Weights of a small transformer language model: some layers without positions, capped logits.
Each number is 200 + 20 x the weight over its row's rms, rounded and kept within 0 to 999. Layers, rows and columns count from 0. The size before them is the row's rms in percent of the matrix's.

# layer 16 MLP up, 1536x384, rms 0.0778, rows 675-682, columns 0-191
117,208,210,186,201,218,189,183,211,199,193,195,182,188,224,216,193,175,200,173,179,196,225,195,188,219,156,220,175,234,225,212,249,193,184,199,213,204,172,164,187,179,206,216,208,232,178,202,199,182,211,213,195,191,199,199,185,194,190,178,153,236,199,239,202,188,181,207,238,206,236,214,176,186,187,202,222,162,168,200,183,178,207,171,206,162,183,193,227,180,200,195,195,203,180,195,216,188,160,199,208,167,178,232,230,210,213,171,183,195,190,206,209,214,210,206,208,185,171,209,168,209,173,195,219,203,200,246,169,183,186,181,215,177,225,179,168,214,186,184,221,185,176,184,175,234,190,200,199,212,207,199,182,221,193,236,169,167,201,221,234,179,235,198,224,208,222,224,199,185,153,218,184,186,165,216,209,217,159,245,201,180,196,216,221,237,191,194,211,210,167,229,207
108,219,179,196,229,217,203,214,180,200,214,224,183,186,194,199,193,183,183,213,161,189,244,208,184,212,190,178,182,208,215,180,176,217,188,198,220,229,202,196,224,232,149,201,193,214,192,222,227,190,189,230,206,197,175,185,195,188,199,208,177,138,246,176,189,195,205,237,177,229,185,189,199,182,191,196,192,213,212,196,205,198,193,206,211,229,162,147,191,219,204,190,195,198,201,199,188,222,165,181,217,207,206,177,158,201,188,172,197,212,224,190,174,232,204,213,175,189,218,192,201,227,208,183,189,187,185,214,171,204,173,197,208,211,215,172,220,205,245,212,238,192,172,197,178,194,220,184,178,156,226,193,213,186,242,197,208,186,203,214,202,186,193,186,199,207,182,205,211,227,228,199,193,179,174,187,200,231,226,216,182,214,162,202,213,214,209,211,200,190,186,186,204
094,197,193,231,199,218,193,182,196,238,208,183,194,216,186,209,202,166,206,220,204,226,234,216,182,205,194,194,199,209,190,182,208,205,225,164,217,186,174,202,185,177,216,213,220,195,213,220,174,185,204,186,163,190,241,181,222,214,188,179,200,170,209,179,237,189,214,212,200,192,238,221,180,172,193,190,205,193,230,204,223,168,171,222,169,223,143,219,217,198,177,201,175,219,180,247,203,199,191,185,180,244,202,184,209,177,207,167,239,199,180,185,191,192,207,183,203,195,209,192,213,213,216,236,154,179,248,222,176,164,209,188,186,194,183,179,207,174,237,189,232,195,203,192,179,210,199,241,201,204,222,195,197,217,196,184,195,192,221,216,216,175,193,196,214,197,226,197,190,195,207,203,183,227,214,195,189,231,221,196,193,187,182,217,199,211,204,177,168,206,178,197,198
108,203,227,225,215,215,192,173,224,198,199,186,170,181,211,203,196,235,183,201,224,236,224,230,170,224,175,224,203,213,176,206,188,238,197,210,209,210,249,233,209,196,231,167,205,190,199,183,186,225,207,211,200,189,220,205,194,202,218,222,180,182,196,216,194,235,212,218,191,207,205,179,193,168,216,191,216,194,200,207,163,253,185,233,184,190,207,163,176,224,208,211,196,208,196,199,230,226,166,183,204,199,181,225,168,180,220,194,204,196,201,167,211,211,204,206,205,187,165,218,226,256,228,215,192,178,210,195,211,176,189,159,161,192,194,178,227,188,200,211,180,204,213,158,218,174,184,208,169,226,212,201,194,206,189,250,190,174,203,207,200,180,199,202,179,232,183,228,211,205,213,192,182,203,207,205,199,242,216,183,198,169,205,201,186,203,181,232,220,180,179,202,160
098,181,201,201,171,200,183,183,204,181,185,176,214,173,236,196,211,229,199,241,181,188,200,196,216,186,195,173,224,203,228,232,226,167,201,202,223,220,194,206,229,231,180,190,214,197,188,162,167,196,196,200,213,213,177,175,152,218,194,223,214,221,186,205,205,227,180,205,184,174,198,230,229,193,177,219,214,185,228,210,197,208,213,220,212,237,182,211,173,195,183,218,181,183,217,188,211,208,223,190,227,188,185,200,224,191,190,207,176,172,224,176,193,180,181,187,201,177,162,168,174,218,173,212,220,216,206,209,200,210,169,190,192,176,209,149,220,193,158,211,203,185,208,222,201,214,204,200,203,207,190,230,192,208,205,212,173,180,227,238,184,192,157,210,233,192,158,202,194,203,208,167,202,197,193,183,182,205,174,203,199,196,198,221,188,198,222,220,216,209,156,228,192
104,210,210,214,191,228,174,195,167,189,221,195,198,171,168,214,156,215,198,194,178,194,220,165,203,180,181,189,179,201,186,179,201,209,223,214,224,193,267,248,194,206,211,201,203,218,199,183,221,202,232,191,174,195,200,199,175,188,210,191,160,188,167,173,210,209,217,198,220,208,197,237,207,213,204,226,181,197,209,200,174,202,236,196,197,203,170,194,226,169,172,192,186,246,187,201,200,210,204,204,198,220,197,224,181,221,198,194,184,186,238,208,184,197,208,227,192,201,144,209,173,211,223,201,220,200,187,197,197,228,200,205,174,173,218,195,214,188,225,202,200,220,175,217,192,173,193,212,203,226,221,205,220,222,184,206,188,152,194,203,176,202,228,171,218,192,203,195,224,226,222,236,226,213,187,205,168,200,184,232,171,180,197,207,177,168,211,214,189,240,167,195,191
099,204,177,206,196,227,198,206,193,183,211,206,206,193,216,199,192,185,228,190,207,224,175,170,180,220,203,211,189,229,236,221,243,202,212,226,227,159,185,199,216,184,205,232,212,191,183,190,189,178,224,192,188,177,204,190,160,179,178,207,213,226,203,220,164,140,191,205,188,209,203,189,220,219,199,185,189,199,223,210,222,227,198,135,180,175,212,175,224,222,219,189,195,205,189,182,215,204,193,173,216,210,181,218,202,184,190,222,201,228,201,188,213,189,206,236,195,183,187,172,171,176,230,205,194,205,203,232,139,203,192,179,225,190,218,230,157,215,260,211,194,256,186,200,206,209,193,192,198,203,215,182,207,183,202,226,187,192,221,192,205,206,175,194,209,201,251,206,205,190,210,206,187,211,169,227,196,193,170,193,176,231,193,180,163,205,203,190,191,177,211,208,222
101,166,224,220,120,182,231,227,187,230,189,217,194,208,188,182,209,207,212,180,216,209,247,200,143,210,203,222,195,246,197,222,226,198,169,226,205,175,203,205,206,197,189,185,199,180,188,177,195,223,205,223,197,203,178,183,155,176,189,208,213,212,207,183,247,217,185,201,187,198,183,194,227,222,204,194,142,213,224,194,218,199,231,191,185,191,199,171,213,240,188,210,199,189,201,191,194,171,199,203,216,236,181,184,204,197,190,188,176,197,193,176,193,193,190,225,187,190,173,187,226,228,200,219,164,230,217,208,187,194,198,200,206,179,218,174,195,239,208,227,210,225,206,198,182,173,221,232,167,182,215,217,181,224,186,185,208,190,209,235,218,198,196,208,232,209,218,170,233,217,215,222,211,148,184,184,209,189,200,183,207,212,196,212,196,187,181,219,192,186,191,224,185